config.toml
n_head = 3
n_kv_head = 3
norm = "rmsnorm"
norm_eps = 1e-05
qk_norm = false
lr_head = 0.00441
warmup_steps = 482
final_lr_fraction = 0.1
batch_tokens = [65536, 131072, 262144]
dataset = "wikipedia_en"
Each number is 128 + 32 x the weight over its row's rms, rounded and kept within 0 to 255. Layers, rows and columns count from 0. Numbers have three digits each. The size before them is the row's rms in percent of the matrix's.

# layer 3 MLP up, 1536x384, rms 0.0644, rows 489-561, columns 0-95
094:141090160099091145159144146103154142120112166093106120141146140105119122118088145148069158171077159108094114104117113130111087103104177194115191079120093105153109169162055134122113101110124105130184135104161076100112105140169176122162141122111106105149164086181120141149170149147145101148
094:156084182113135087084149184083143119155123120110057117158173087171100164205112090139100097072154147112128136083093104165130136144102067152126103123126120077136130164151101115153129102179119151190119154174127045126112130153115087085156125145154141157146133097111129090102130097138183085127
096:151184123087110142187197157126213109134130096105163136093040158086125128139114104064184102105110138104140142125152138114103105105151091129162137155116171157151106104185173147128139137110110104100141084128110141143199160121133078111124113229102182104192163095165114106146124226154126150105
104:187143138044132136096131118156118167144060110166122150156124131164131129118132120142178108106138124147130129065118193117142075101122085147108137138166119148160132142127132201195127174169138094087105147112101149126173160149144130216151130121123172172133107105184140097118149250143112126162
112:121065212131140080107116105194135118120137117119114126119099084140097164145116128158066137141133202133172117142165120126156189122206124151083164089141110151132166136155044082124103136168170110098167124111128111041107081098138134129106153124077066101157104075165158133107201120137132092103
103:173092137167136077157159111193103165123173137046047088155072120105134110145132125146103108189064149118127128141051158125089170168106149168141100149108140094137142199131065060162153181129144165058114105092101086123112121125142124153067071202111151158149124125135126136125158066126174120129
113:121104120113128168197111067177144108138102143115135098115097103163129177161136114144085101133093106105113116144146149171130141124057127143155135141174140123170173107146149161112132164096139097108130071140162138127130141149146154117111175155028131094139110136175115158221160126184116134129
102:161056174160153134114103092139197145148171097090116086134162141156123172112109141176071152117138126123108167099054174146161161122096144178164134129123105068134116099131086079107115145086149130108157114140124164109106137158191101095128083164089138100109096148141150136126141143134135142114
116:097150133061108109149114106124134117123128165116124123109083161123162133142141142149188095182139134120115122097099203144177159144149145106107155123136109150107119159140103147126162121129142149143140119185128120139134153147125149141170095186095123049072170096174130050136134150114146107070
097:057137139132117138136134111137159107075113104050097042140104135122079135166198135102082127132150153125123134153145145123146100099137160150127072107074196118136106163169107140130110093180164167074127119090145163150196150141182172129152080137132132097125068098139131119144192118110128063117
104:110179123116101153167101090127143133118156118137134147163137113141151199128088113178152153126092132146133159076089157111145085156081079105223105140136133216134136106160127174149178149168132154171130095156108147121074127121186073189111151108114160124076121102144095097120145130111065157146
091:148146127083131169206163126152124082175147106156176107168140144184103164168130119108100080101119078126147104109088144126128087182131093110170128134148137110133097155167155190166138164154131174099147128077118119157099162122151152157118100118160128127074136166057142129105126155108190077093
108:089115142160154101126095105130097153109183157111106096139057183119060077151147127172104170127116143124128090196131175111164124131180143118123148098085095097097169160153121093167146166148160147126136172132067093092215115102113136069165118111087065109113140160117168143127130101122084101161
104:131100185106087134146157068182170070109129139097055091122119150101101105088149102136159131117112122063130153089108141115166155139127079111119148162115118157082074131135052111120088139098134159151166107184122113153187152114191140120155138162079175082107135164139111108122130145205130136132
096:071098145130120136131130132145137159128124141158087115135127100202057116144113104134149139090103143114122151080114151086113133168197087159096132177154175126142115114102070133138136120124158102128095136110096109146158141153121118195103127202120102134138164080109076076147132127109180064117
094:186046144078106103067176126146104107166095150106092123129147172150093137132127127098130100138143083105160167176161160123141122115089169137172173162167112134132102171169165160198098157146139170171126120128126165127194102125206144093122166190059157152158178107209151118135178122106164155154
114:104084130133102106100137158114127161094155107124095089140153091176158100202117110131109030207146141142074106164125141102169170193154123060157129130130148133114142087140144156154118153142173187116163094145155083113120117148127155100077130148153182216144113088139093152101126199167088124106
098:174118151108131127087099202138141170122124093147083158181147170157122160201094134178185177160092160123147126121085107163202141104119084104128162134133107126118113150133046105106132106108173127158184159147061112051062137142148108199149114117137157097137108123144082079112123159081125121174
093:121100198052124197117199113135131185194120162104125125101116083147041143107130080153171080181119119108077098064078111114149162196105099110162186171101162131160119063188106093166141157151122131113166143119139124064096173058120111123158097121119097153132180185160122166181151108136091055140
110:118182173078101125135164115124178099111155137201108138120048204129071189141109123122158123111132092193099141121110081184117109127128141116164115133184147176124095186153135130141140130099138133136158143134108108065081184136116126166109167181160119168149156188130120107111130141108133140085
105:146085150112119138135150148137116148157086150092115112143126096217182136112117113107136103138134165097100132124112137131099126142096095151126156162138126055106156108102043153115119169211133121188119103167080105161140131137189143139125168111099198087128111107130111128149124138136135048101
095:076128118129110127136125109138145052106140156125082138127044108192115140144092117197110082140142118103135090106115153145161109158155154173105127209122157148125162058106152157109187127122094122154126080126127134143190155135131116150157142230123129085101086078169050150104111134141135132129
094:062140142076141099135113097146143091090166158153172119121045113177122149111106147129110178118094112154080099088153129094109146164144205136188124072142134101049109166103132140151165103176155154166125142157116135134136143149140135157118108193152177154074149143110177176084148179165100122108
102:136083114071130144137117133164129132067088135151105093092119123135164116102097128159080117089100115151149096107141124181133090142115123181141185032165158104092149131112101141095125135189155131146122134104114197106160177142174122096127138188123079124069161137144174164131171108207130127115
108:069091123151112169082163112171149150169080076096179101091129128166119114154136106110131066110090084113150093079135146091161139181123141160132118140166116162148179139145113112088102135202144121134139092161195121126171144095133128216124148095113122051178144077175047107118180207105122163098
108:116100125109118168086159113111119162116104148142152122155120087127105108177120109144081091121093131063135141111131119117141179157075081120178113214089176112142114127132039147149113122201127115124129176127074073119104197122113077183085162124134144169136120161171128113102129186134098080155
101:144106125089097126128088131066127116173138134052089102125116144146138123166132111109111116130069154117043158123079124148132082094136127157118134090135176134084155144136155065097170142126139134106141159082098179103130169176119027129120129205129096151155084115118125164138165132130052136124
109:114068142146192124128160108134134123147110106157104114141127156153103116139174130155097102163098163129115138122126157120125084131070161140171077130165120062127135165204181119109149139120126100134129161141113132115097143105178062104103130124140092149098136092128142125069193097123137130163
098:086151169142119141143165148173136148153135112180156125141154184096103149152118137153147104168107139142109143060056146137132125179107132147235182054127140118080160083136092164152148142137165179212148157124092156069154165108116152146138118121165124127110112168141140128091168104118112143136
099:127169143136156089088098167098191102139141079106150141129082150116032155102151132103114074178168074088108093118167123165176090112093165122134147120157186114057064131168138096189140131084138108054129110121071150097118136132138154187160128200158158145197113158153140113132139124115184125201
098:118145152117088106197130178142141117174082098066107135151160194124088122135118086168188153093147141132111040178110098118104160107124136157078112160138123148106116147130099064158130190117168141209116148178092157112144146085106211141142027178085105170096149156143098110171141150085149097090
096:134108181128058106140119170155106134174095116141124078126124181123090137147149132146131118103137148125104081094105142159099101115118094112124143083149087149190088142161081147093152182147129103119146107170080093113113105113156197177138171150131062104107143174160155191097148156140191061150
095:139078155092107160130149208112126126137183156119148116124128112187028139152103091104101132100187091097169185119120091095130131171126124118134105217129168071150084124131063157130107188165167147144136131155172155150109170165095172097121150122134125131142127144140096098121152145173116078140
101:166175151078136149115146109115151132117119129130093093114101146126092111152112095143170094196129113150070130105100153127189167093085144102152150114157138115086153131111183103127142121096130127117173160122102071130126141177130112117099169152127143139104145110128082121102141119144132143092
102:137170105128169188160129105145169129122144151080157154141079166121106139153083125166158111160074087114129097107137114090178091200096108086130131059164202135123124069185142162147155183131128128136130106151076113104099138101172098155159159097127173148168127055116057124129168121121130175104
173:073168186065132170129131131124141125131137098067138065112132123137103138174072094176116073122103109118081153163095155124162159151147116124165162150107169079127083130156119103142110201153187165155150112109148129105084132147133127124111126130101147149124120173121119217115161096132069108146
106:095151093121090157057149094194094186174144105109110159139072172087082131120135124131104121144100123155146115000111192153160154122191128147127168141142124133116118131083138135056134132119179104123101123135112102101130116129141142100161115167136112110123176132088143104130185138138093128078
092:067169137144141152131087179203166101113128116128140131114108146114120149124169117135178096165083138074077124151128122105161144144150111074145137161111104073203122147130107118107109148134132149117154167098142093142112113205124116168078106179168118131168076108093107195102101113104124098077
100:144142094095090059193143108070121172136186088159119136145158037152155130102157153133108081171076142150127105144118149080111154170108082145167167152110100149074207121142046172198152106146153137156133136177154199088151111119165133179166146108108113118140115132135063133112106167124123136138
106:115150094092135114203137161117158106071092074125109081075100160181153129149094111116155074157123113117116114089123131122171132102079148091169151139145070143096124104158110123115105134180120173084134112153074149140172152182188162149144146181158124157099095101160134139100124145120171118147
089:117137190183142084136171167186117158142152141157134108127112113143108166172139091085111079110155066133128139119101104067119096201117118086110172112127246119076128100159163166142085110150147120161176141190140128132135090095115147140199158136116096111120127122138122185137140142148102097102
105:114091146135085098158167074147141130189090173065128126098102051148129130126131066109126151104140130120090097089115137116141173094077104118110133159125133112108141118130122122116111161184135122134122073149180121121191136181167146166185108167078090083171162103153121126158121106162114149083
107:083123122170142140154093143104124153135149117080116119121108122117166161127068125146143160162120168174132126167115134139131086126150152152151163101124112157170082118159054101079121135140168146076152110123201123058116150091148094109079134165121139176105114148135149138122187085165168112156
110:177138150072132100124194116150164147088149133119102135101130111143148143146112040137150132158159170150139088074158149080105194124116108157134162169161184120126165150182145138111112139158133084159151070118115177099136135102097084095145132176114114121167142091183082117121125119157163108132
102:041120115099087110072136137143152192078154095125109101143070111205133135177125130136133018154101113098138082198131114174123081160170164129197119137174162175145105127131171106144156122204139184080110125171191105083146128155143152133065141139203135156117116138163096109107123160123099123179
101:113099163094110094116122170175141175126104122122115142074129168119100147167088120124138131139044142127089147031155126119142156150114167135088111136130131146145125122135149136094118169131172084145126149128124127124133157140110106147117131135126185112155168157141079128098139176110101137067
108:143115130154076148149161105093159105101147097038079063082131149094148120093105149141149164137127101123088061182082175082093117111077112135154216148125152149097128100146088150093061162155150154131133128075147100117121127097132132113117155173149148137182151106142080183173170103141101173083
100:137103162097096138132174164049121119083158160123063091159111179166106148156088116139062136158094170156117140157107170163152172133078123098196200149150120154075102093086152137109160166162143155127147152079100083104143096135110185122095177106153160138131095126098109132109167071171108107178
087:077055165105129111115186145181159189157149181147119119087104161134083177136185132134194092119080150127079159154116183160151154078116111139110132124110175128102157142131125081205092161112156080168180170124099114126122134211109142129104072152111173113117179148186164166102138140129130148128
106:119164219052055140108141179159128143146102083140132118123129161136096169128112134107209155120083095158095159127104154117108057132141074170103111095166154169137148107152149173127169105130116068116144140061131094142140105151115082112148153157150175126129167113127121101138111175113080116112
105:103147133092135129121074155117139187155090169184162126112115129157113142141141082126143105101129164135115130078077146091126084154143113133128159148157121149133148173122134139178101192152125133121128156140117162125172164138113149171183156098093202130100086092193103195167131218080097121104
091:106123150089154128139105191067132221173085103121109134166129091167105146129087142177115106147092160135156105123090136161163126145098119085139112111128169110122125147106073104104118160112148086167137116091086037076113111129118087156194113129092084110070108147115121139134135116106179102141
114:144148204074122205110179177163160157177124117109124120100109121127097164151208137104140118079159175177093108131100176127164128108154128134124126151121102060130062194139032157110098121140158131178132161138076204146190170075136140125185114148138204135128107064131122127115166172110111127135
100:140175124160092115181143107173155154109108143153133080158054133089053165156116122085119143113150121124094151128115149082178175155159109117175116117174126172113101142187139087182123123148113113109208122169150126125181141184179127223172113094180177160103149134149083139058105191069112157146
120:086124153112162141142173152167150117140093097121114094151066180201152130133136039178185099132057152078115066149099111168138109187150137095147216159176086144142138089125155118133131097094125094168149065166141136137140143164171087122121118165134138116097151079213134143109138143112151141108
093:125104146166173120108196141113154122110152100095115068073087158098090124132149174119178086124130098069143095212120166166142125127045141104155136060204183125107087152191131080190036192126163166130125129083109146131104171172140132218085159134134165142169106139130162148107153122093149145157
162:125151198054150139122137115108125152147179127070126085130156141131100117189073095177097069127087134144115142147088157165195154116119126113175149154106139087148122137186127129145083175164200167198172101128128117075068123143121144169094115134069136127143179174129105172108129081134129148148
097:080088152091076134146201160115107158130136120120135086164052171120032127139124084121161142122121138153053152107104107115128151170075120100066094154152144095133094171148112116088156129117119140141130123117152124175088129219131184124082106193074107112170076119182127161147159085098126097121
095:073146138121128149155163098090073189081133117124110072152168175185112153157120089178156097174108118125124122155115133093119142127141104121116152121110122132072088109166139186177115115136171159127138128178071096106141111093115134135114128101157099096173108113081086076132086084123088125195
098:101149106146109133107101145088116177118092094118111118137087170092084166152163130194203103128100177124148123154116111124144141119136085098121166111113171105103071101135126095207090171185125144176147160088064077126235177079131160095119168132108111142184138126148111118118135190157136138104
107:062160163135147131131132151109135091115141125089116043149148145116127129123189085149074154110086191177110064162109169131136145141141186137159132079141160089065136150133111108172194147123148137119096095107189148116115119155114120149103163172116090123119152070118161105124165084100142132130
105:119169120102173125140139111207109073109117129077093043144126143142111108129100120113049201104115109183086176120127153126110080130150161137173086121153117119168124102065154192148067088168131129099145123121122184097168121143140087184121154130140102109076121135129124120114064173100131141132
097:113113176141138105140135141158140193204128088088169145064126142112054144100155080131137098092151113154083110158073136091139137130153130134137127168115128132095112075166177116079080114076180121139183073156166136117122113109119144115148046129156088129135130120135137091164188089147162106146
097:117114096157143143183153164130133156146143086060133091105143134141130158118140134111116103118109126079164129135170142121104135126103133179163151153178115147118155077104133114157110101129152162152155110135146129129142117103119181096043135124128117171151136113175148131125098169173181176106
092:162142142068154118136080162130117132099141131180139094111102124159182131170142115135063102112150107130107143102096118188137139172130138097167114117133111172120101134095081088122158153121221113135155192139115191114117138152109135139163189128153155086102144099150130157112109180131100102089
099:114177210064183119136087119151112126101074157080123099117075181186135091130178129177130089145149148091105144119098165182109059122185118099161098160162119051133077133130133088124143136125160053186130139125110108119151148142125070125072084163125128124131121083112145123120091114172087138115
098:107157199121091114119093184191134145156108103144110112095128184123147162169142129196096069155089092146137108108124164080186136141130101142110116153108160137154165151149115197143136187179135124136125145081136090104101131129164139140110137151172210116109162073194118181170120191103085137160
093:159134186133099166120225084144144185096165138103131078109143135145083140134118091128145164086163089163047158138116088085118113142177155144122178121097110115162152107142130097154126081126187111132188156090084154114190154113108115185140086175128128101114094150145145115178148142109091071108
097:141124188104131148130140148123176129110122117183079126160196108099109140136187124165085164134168074154135096132092109193166162106161130171128108089097094106126127163155091108114152141114193064089190133140152165116091073122115150127141197161091088078071133083112155109121125115162130080153
104:110087176092120153216155133103147116166110138093129151083110156147115179108154085171143103122066095087055110084115101119137104128133079116080199152176150132076103092146125156127148148163123112093127121163121123148134191133139121120146162118071086116150092125138104190174157116171175082170
092:090092207051089117159176136126146119138145103121128127101154165126150159077118103148203123165095138160100100114091133169105103117095130178072171085137133165115153076183135117183099106137133171140139117157149123117133099120132202151092145233130086114140155146182065093130132118095146115102
091:081157140136106130104159106177143146197108104160129041111142073155071195160141087092124110108155101143087133087128158163146143129139155138147140118122133132110135146106146127134091146160095117072123105098124118116173191146130081138133126123112124187192136099166104149083102206151122147121
087:145095128099185106132160134115129155186178090139084112134143124133133120092142137128102153182119170138149138169108149132155091139093095127096157152174173166151168143128120121080098125160199148173119131116124123128160122098120169187150169100094128150132119134110103119108133196104119189151
# layer 3 MLP down (transposed), 1536x384, rms 0.0561, rows 489-560, columns 0-95
094:091183110107150148193141116173099141119153107136146114176108164157120129150207108109161157160174091177203164104133147142202159144132130214144126169148128155212143076103106141122154107166124095125095163150126115193142169112079102124108134137122132132108128107134159107111102142139182126092
092:079168107138099145148144107139123155128117157180157166117092152153173158083119171114151141172119136147107156131137137109160144090130101146146161157102105156151157119120135101076137169169138100118143137096169211101150145162189115121129188132096130139085132140139147183086133152122100126158
097:136152143157159096129090188106153138152120127116154127172120130108159110097122143150143133054131130112058167148101146123103097195088088094125148117144111070089176126123092099115091136110103107149106146071161087113142145150076139116121099149113111175143147131078166191143157085141087111124
103:091109123135053141146122177093097124093120182113172102132117153119162150152098126085098150064182051096097122158112068146138162146131100112163196131098080132091123147106179075128128092115136168142131133165112134169131144119124133114102129117127109122128093120091145181146080078090123118084
115:132107087159174213144114084115146157103110079103113126168090139152170101133153091137166144126068128111191150107134194102114114192129080132133111111146130148097093111111174118103124172160119124177164116164164102083136096121131132000161086147111137105142137139161131103108131160127110135120
104:101146108164129173170160162174059110073107197134149095191207056169113139150134145083094161173139169121147159131127132119147171153155176145133116134167133167148161141118066144121129093114204158120131121132147136116173139142077156165158069136124180155132063113162129076106116153207099126118
105:189124123112197096061106123112071131154126152150073131120148121192110111175188132056161122135151193138059073156103100096104168193120151101136062139111096165100123166161120119166164079143129104134160186113135131179173140098085178114175156084132109173155143172129094126127064126175138103097
106:130140091133143136099063074143147112081162139136090174129125087173154066099064156097070129077136130149160137168096141130126172148139156127112092128147055149099186167136126154118130139140129152095174167129088172130130137157133147121137135090172091113103168095132130123134143103134184182160
117:133153120118135182166181136138116114115125225176167155165088158108186133122072172108189113159137148121096145107175108158145166122126083126141158154099148152118129113203110136135104113125173196137191069175101064211064097135125157154205139121059161117120132141151158076121115153095150152089
099:090141103090113143138172161160134115119135166071108109114117134048159134125069088119116121072094131149169153119147173108128169144035093171144054137175140173118150153125177123094167128126143136120150168109128091089079125124131137180106163118152116113116126160148163163112137073116172132139
106:145083104129145139075175130137135103127125203129150103124180123084182056195105192126116107142190091124113120110159087162158131115157164084172152121082132108109106098158109088131105153146160124080100072118145122135057155160175137116108175125140180146147106114134133155140086156119135176130
097:154135111142101160195127048155136143147092126202075110145162137118101080188140171085084156087150137203145139130117162150155127153157087123110196108116142122138113168146129180148122107102109074154121072094137128153109164166039151143153142116145134120141098159131107165172097102132151119133
113:143118113087211157142138132141131137085174134103134138153096055135142136156087180114119075105149121138130104110087223068148155095090150185132133101163102150160129120145147110124159090130109123106138154087071138189144102165125100188164143097104176193104143112152076140100134120072071160115
109:068131187157177146099156114154087109109139118086157093138132104060148152102109130128173134109109149072168121154161104148172136144080103120153145081146115182132161096182071091121114141069189108105122100093139107084132059113119128172095144136128109129143078104091120127125143131108145141171
100:146084138138192129065135125189146128131113134077052132100157135139127124144147118134103160023146143109084140048128091133099162123172137134166151138098135123128093161074177126137172088121119102115106152132093123154130054164088170122116148164131147143145099109098180116115102095147158134056
090:087202098095155089126074090108123149107156176128186097107094124110127131167100121190143139142066155108109111086121146124188070109158129157108120124134141139155109060150097090154177135131111099059155147121111100119151139129070110138091112094141076128105125111076066124133111153150074156132
122:118113096115113121177128096159137135128185111130138158092079107149147097102141129151097105135166110164129121084083115092118157092149132187137053134104130142070133150065089076128133175148088131109076096138037176161043123112157134101094092123099096080116185089136141124112144129100197126088
101:162122154064128105152120132143126051108145092094107069115124188177078107101165116076179127113167136080125124123171052131101152214170160144180131147128089158137139111152135172147145154128172142121177143139163126140129095095126184166140182111191104100100113130123159120161092120201076140151
099:090086075125152151148115094113170098097131083127176125131119104114163104157119159078141111108139041111151136138082143143154144054148123126116160072145120137117136153147106117149099142078139128133098108076118132093106069145133144107105188115137165139128000102143128147102144129153129174141
114:136134119164136152124116146091150119161131173171109144103145146122152150114143133150135161095106123176152160122169049145134157123120075099108121166140194128157195181107184100165139183158153101118064137112138093097071212156118131144122123129112152186179201183114146134131063118167079114092
098:135165166169120157094094118067097114098162136130156130110154120139104108154147136113168116155134116159143064113081097099202122159147109147120144100126121132135096165092153147097123158142143130088151104166134133033147145106149107163126141124077079194134127111132163132107126119124086144164
102:130096097113143149109184133156121160147126164114095132104174165117083099120039131097156144157144166122100176083068166131067144111108157102064193105162136162165119127106141095153113095147169115115054150086117151158089115130169075087091142141159114095134140142144205130137134105092141143165
097:111094113136077099088097096091133165128147158100245134120131076087149185165170176126110158164148118138133125142151088078147159182168155135096140062088126062110106103124117160203101098152124171168108132114129120188182153123136133149155106110156144142094118147104124143031104197118168177119
099:132075101121130096056122164189118153198180130127138114024168155098148172157095149118167089093116138103102135118199122143148098115140134067103119113132125143144136121156150082174152109142095128104135157168119115148135144149121058143177054106224093139146128108147102100114108173163101094154
107:171094160127138121117146127073101114098083151200085155134123137096118134120125167118116112116085142124142129100134117154163126119131148134183136106160157132100140121115139178155095086083101165140143130107137107155120089056096079121130096114125121161135145160159130133104088113101115138095
107:119136118092148134095155136113111131050099073124083237144176122096150114163052117138126087167061085102124141119165111103112100113099145128136156103067209107122100115122088109113144124132142082107110117100122157177112157098149160142130044142122178183155147156130129128102079138094126116151
104:143090099119108146085074164138057101091044176062074126109145187148135122139110171045121111117129178141080132134115086093059138111177135124094131135139142129164169121168116116142148129115140137104136149151130168141079201180097054093152108146155058133123066112153130187089116131114171126083
107:135068098174163108127155106129059150146146133093131100186163126117164109135071080113131145081114157136159122167074106112165140144143114142128106043139075116177145119139178133112104081142147131082113147142153054129155091097168150169129147075127108152150079091162107092166130085133130091120
107:154173146098075067094157161159118098140141170129188144129107149175129110159075121051158070115151151009127099112156105140130106118137144132119127163163138129127131167136152139103155128178052142157102147132161096124159081084155204165157170101126149111158151090132135137139099143073112118103
096:051170171074119113090127072185111129102106156093152090103144142102159104087104079125166133156152114129143112154089157123142105141123090177151146119126112190123103145099116124171064177136147163120062132090161151114081091128130113140147149115139155125102186125116087162143146098120131146152
089:133209166129164156072115109121118089102183158178146179098089091104165147115109163107096153085093142090098119121176135133091082105175139111186074106117094044076153138129150144135121119186129123087173137154148113149133186118177006131115189128153153105137093118170161123116124132149142126132
097:117139168145116161118131096138160168167114153139165109151129154123133180091123105217112120066146104145173127201097104089080162129137122159133116137112121151111077153033113145148118117142182088096133173163099154153091133111103103120131130156092142152164083163115155123093129175146146123127
097:095130162137151130141176088155125137150110143066133206152129117110194136134146167127154100132137160153066066109085120099142152113150135152153095102080113123088158135142135090132153115116100132127099134130138140142135145062107127134143179099142147104151118120054132160084153144134158096093
102:175147103112161165124112141131116142134092175152115143129128094134153058164122091097128152044133155082114132094114151136160132091080105069071119125139134145079099170083154078140148151180140179097161138130132130205142114105134112088143123178092083125114107171160120134087137108170145150149
102:139107130144137119131105110103124147143067110071113113156168106165213125160077127131084084097140185137121117086129157145147080114135110144114114069116092115113143152140108140163099140098123145134132154119103158135067066159132110169086214130081146161076184119122183134115089149063134141186
129:146115172126082198147148134116143170129133115148079154136139142135118128098114143077110175132125139129128107052101133103119111093114121167154140096146146141078120105127156134117118068110138094121088127134131134099100137112155114140112104139157128183104142121069105124141110097148135146117
105:134124189089062145149157103137089133157122122139077140140089135141132119079171121096144088088147164120065089091136114126121132084133131130115162145122101160085145156138119096122155171172090179127120155068154169085134092150119112108138199155148086148143187105131205156160147144148191167125
090:128115135137134063114103107129109087153167151157059123173197080159199148069097141114071185155100136161109130165129150109142186143140134211134142120117061147109099104169167158119068086133131116066114131155193048105100123194140145152153105122100149121180096140148131069146158084133130135127
104:069146064129089098175127137105087125123108135143179080078133154119096108158093145100125146097170076087135106172127176115083112156122095145154073109133107154136086117147082093128071157132154095155100144193157128107125205179078157114121168128123085121148131119146127119158106145139161080138
101:135152120129154082138143138154145110069120071163095157114111089158157130095129108080131150098193112120110131066142087119142107076105161153123113069108079146114087145195109144155083128108129142100159188079099076120168173168129104167133158164108107134104154153073135119070123106129136174159
096:130146107155138158099124092093100200172103156070134142194096108102098105188139135128111130068163129156109103140138116114077156132161151107109159186077152098132150152071157144072138130096153152169135137126122171090125127040064093124138149172185119126116127122145181116131128140136077159172
102:154140118145087175136134139111139102144124142116098136130102128125127164152099076132092120168131143149097165198116131142088117103115105171097140163121176124172069156095166181129081043122127146150101098139153140127093139108157126170117152136150140126156172103112130070182099163064114147135
107:113159190104131126152147114148096105133089130130073125193179153120064214126125156193093087116090125098115157115161091194154120075117168081120135150143139073173107121125111183159081060142142071101146089119130131096158060141154100160134068137080128129106187133143157122114097153089191158123
111:182162127113127136147146173112201132136147157088193143175155153108168137113107159150106106138158086130132150081114104170107126144121120076129107150161131085147134164096153111083119092102135129146124084126143091089072061135100075117141153097137183182187159095124171112068116114134145185060
106:093176127144159128131111169115163148142077120123192090122139101114148136165115145157139178113160135172075112067113122079121124100130151190086141118144118103199107128164148087153157089127123122099192103133102154148137167143155114138174144171045103135120070114093203185126099071150121126069
103:150066141137148079149072160132138115135116160060110115147172118104148196192110157083070129113053101122101136154157132132135155124115150137064151110120094100120184092100076142143166105168096099083118193144131177174184145146084153113105155128124103103084156154168094166147117160099124150143
102:050095155144129151100108074142082162131090146127125139117110136153105119082118133090098139127154121099116138139137055068102137110158144116098171144077083149106095149128130161125148121100150154079148139150133169190109161118140123131140156133148097135173087108174120181178137125189127133114
097:146091120081088140102076102125082133154148064075127136144115092144128100167166133078154119125179068112096143082123126116122082133148110154100099104140132048164152135147094085127091145145089091169137126137116131102132157057181121092132079091086142130121197141111119138157113157091151096095
098:058113076154119106132062106151091142161133090114164190156121158114156136154111144162110111158156186130145164215114139102090146170107153151112133131097113110145102176075095133103090143066068151110084138190130083178109106101121171170170107116184144169123108122150135146103143174159072183189
107:124140119128100081141083126099092119136126072075153156125171122120099120135125170092174144104099134129130157117121104097109125149163088161111107115117081175133158130143105130128130096098060067156114089096111095179091097187015101076119152164081124124105105085143147144108056147116119118111
103:089095115203133185145172130098112084138139183088162119091128112108139151117131137082053151149149107086147169144152125171104152112133167145149155139122209110090108104111127136119120105136161148061132094135106148115073120088121131154076152190163099089161115140112200129126080067164132121111
094:162094153179152075132135121116067050153103093093140085098120161156141149098166141160106141136141145072096154184173087186071136176173129134110054129054104153084095142122141179175107142103143150165153146120149179128142118162110137144148192114185118122131099160142118137093088140175132145195
117:095155066092167168091112123107083152146152092159089178136156131169081091153186150138121135163164106112138132171074099145223127108098104083135130118111143176095125130114127119176108105160117080103106163118158141078072205144058115089131110194134105179187139142147146093136098129125097174145
110:142121163157162120160107179118170102148146105113161138096108218077121146120125114120091177122170162143123105102110079125157101119135101145122127109108089109133136063107140124090128176119131143146210123125151088099137130121060094057154079153061021052142091161134144156176149084155140090080
119:078124159151093159137126109112203140119141087172174097203149136146155133144072139083103139132145078075172128127144123108097063096158125132149118139107142131161172109131119132124144070120104097113101093141111138182149074099171097113060131169123160083136123125083135083129126077117112145150
090:134152147076117174099071156135142175122082143180134153146162109172182110191128046127113183097152126215122128074114106085096108176159080130134124140048058097166149130043130167128136102140094061183135158166188091119115118093099122062184117125117133147095181131190135097158108178140105095140
162:140112153178074162128137088135161156150113018095130146108141170136128119115107108088164163116181103124151108117104154103151087110072101150128142119194113124045112144102107105137134165149127122172066061130125165140101146096123123135115114134152125161139122146064107147124183161140138115126
097:089168096081191136134150089145096158141165144110121146100151125113206183112155138145123121134074129128139119161137092134059147121194104119169083097108150135185117055110141166173108108098144103117127135167132088081092158089113103148130078109149188126095108106124116143124134149087139095133
095:134124098149106139099154168139116126166103122171153150107169152104152130159104154139120118150125100105128135119136119124165076138141094142158132077201120129162149113137128086157122158109072092122111147078112142098164126159121109113112104121109121221075159076126136165106154122092127140078
088:102099159103135079131094164122144112081165082152125117100147143127132130178117174126087134100135110153148124119151138168132101154133151109145120087165063134145154179141078167137151150064122139144080072165155099156093126107071110188139139145150184087137147118105108134132129063087151150156
109:158088105131128118189115113130151103112137080127145139119073150078132174148151089158055127151114175112092131155125142177082158154126117168162151137094150118151147120131163045133161163194150174170143156142195132151119153140157139086100130090083058132150110188072140107065125137123119169109
106:146180156128128140089135098195093121117076125108116139140061119137082093100086143115120212116106092117111159063165144119122103088120098062175090079129124140156153074113138158134112129150143111131174112161143136174074106168131119166099104147166158118121099168116110141192150183164072126136
104:088165124114095102124127154138094095156146105095154140170094087100155110145150137150143110136116113125089106158141120134139136159164143198090086122105073068186090089073094067109074144124091147125173075147082062134108121140126152139185164113070178109061170139132173140131104177138101086152
099:107117109129081144132141079085118143088102127171145156098187105127122089062074115150117137103126107114083116130138110146065062121164131145149165078144101036136117143061128105122103054125081068149092180122100113116136162147106087111189157060113142104097162123092157129173117139142163131099
095:136118100133077087154139133213152120133050126145135114059137125095093106116141172103102118070121125096152183164091139102078101151090090133093147148133122255161132058160122105105159094095126108115133090145126150166087135103077094165200173159133137111117122155144139109159115146181147086126
102:161175122109140090112129150175176130084147126131143130129113062142185040110118072138138158144142172095163141155142083088016113164136123164110098140125092132093142150087131134150153129073098109127110095117102153087156130123068136113136100090074153095127131153163125079111063099145097151150
107:119125121161135045178098169133124113183131172109154123124070127073151199148167162175101134141118108132113165084155106144201093125143085173169144134120109100149072130131099092140146156157102117086073125093154071110111135130157090144120135132095087072105162141124140126169083165081151091157
102:075142126158146150144112148173149106160049138116184146089100127131142181150175195106105138118144172102140155120121079137146104147112150162135130153134139130070094149159132130112117164136137122132167156173122110105137116133075116137141124104169125110157168105176154129055134190099154144180
098:137084115142144121142181097092097119117111135142142084075093102104128105145103068121158101138147185070168110175170132066107077183092133103141145190124134153111133093137147185124082131192102187185063126132138133151150158073174150179161143145183152119166130115156076063155157123122165109098
109:102123099110092181144157161177170061120146099146208163123165154121062161123136148158094140126142183142114200145082149153076092058135120121130188122102137148104132174116075129123119114144150126161123089127120131141133113108135209100154116117144100161112134100160117144131073167122086116129
098:155116127185133169117108094157069114116108136136127118136095166122191097129104144146116173118143193184203085128206162101128131149159150078034106102114178179090147116150120147117099125130131146127167139149133064128187132051149102171114109092184131195124112174091124119124080102074094087144
091:152080108127146147127107161071201091083140129120102192078117186100177120080127140193073129146073132143118097117116113077090105076169130111092137135117168161111139103128173151144151089178154080142106164104126121091110119124166093118111158110150128123083069154087149118173203141159176096083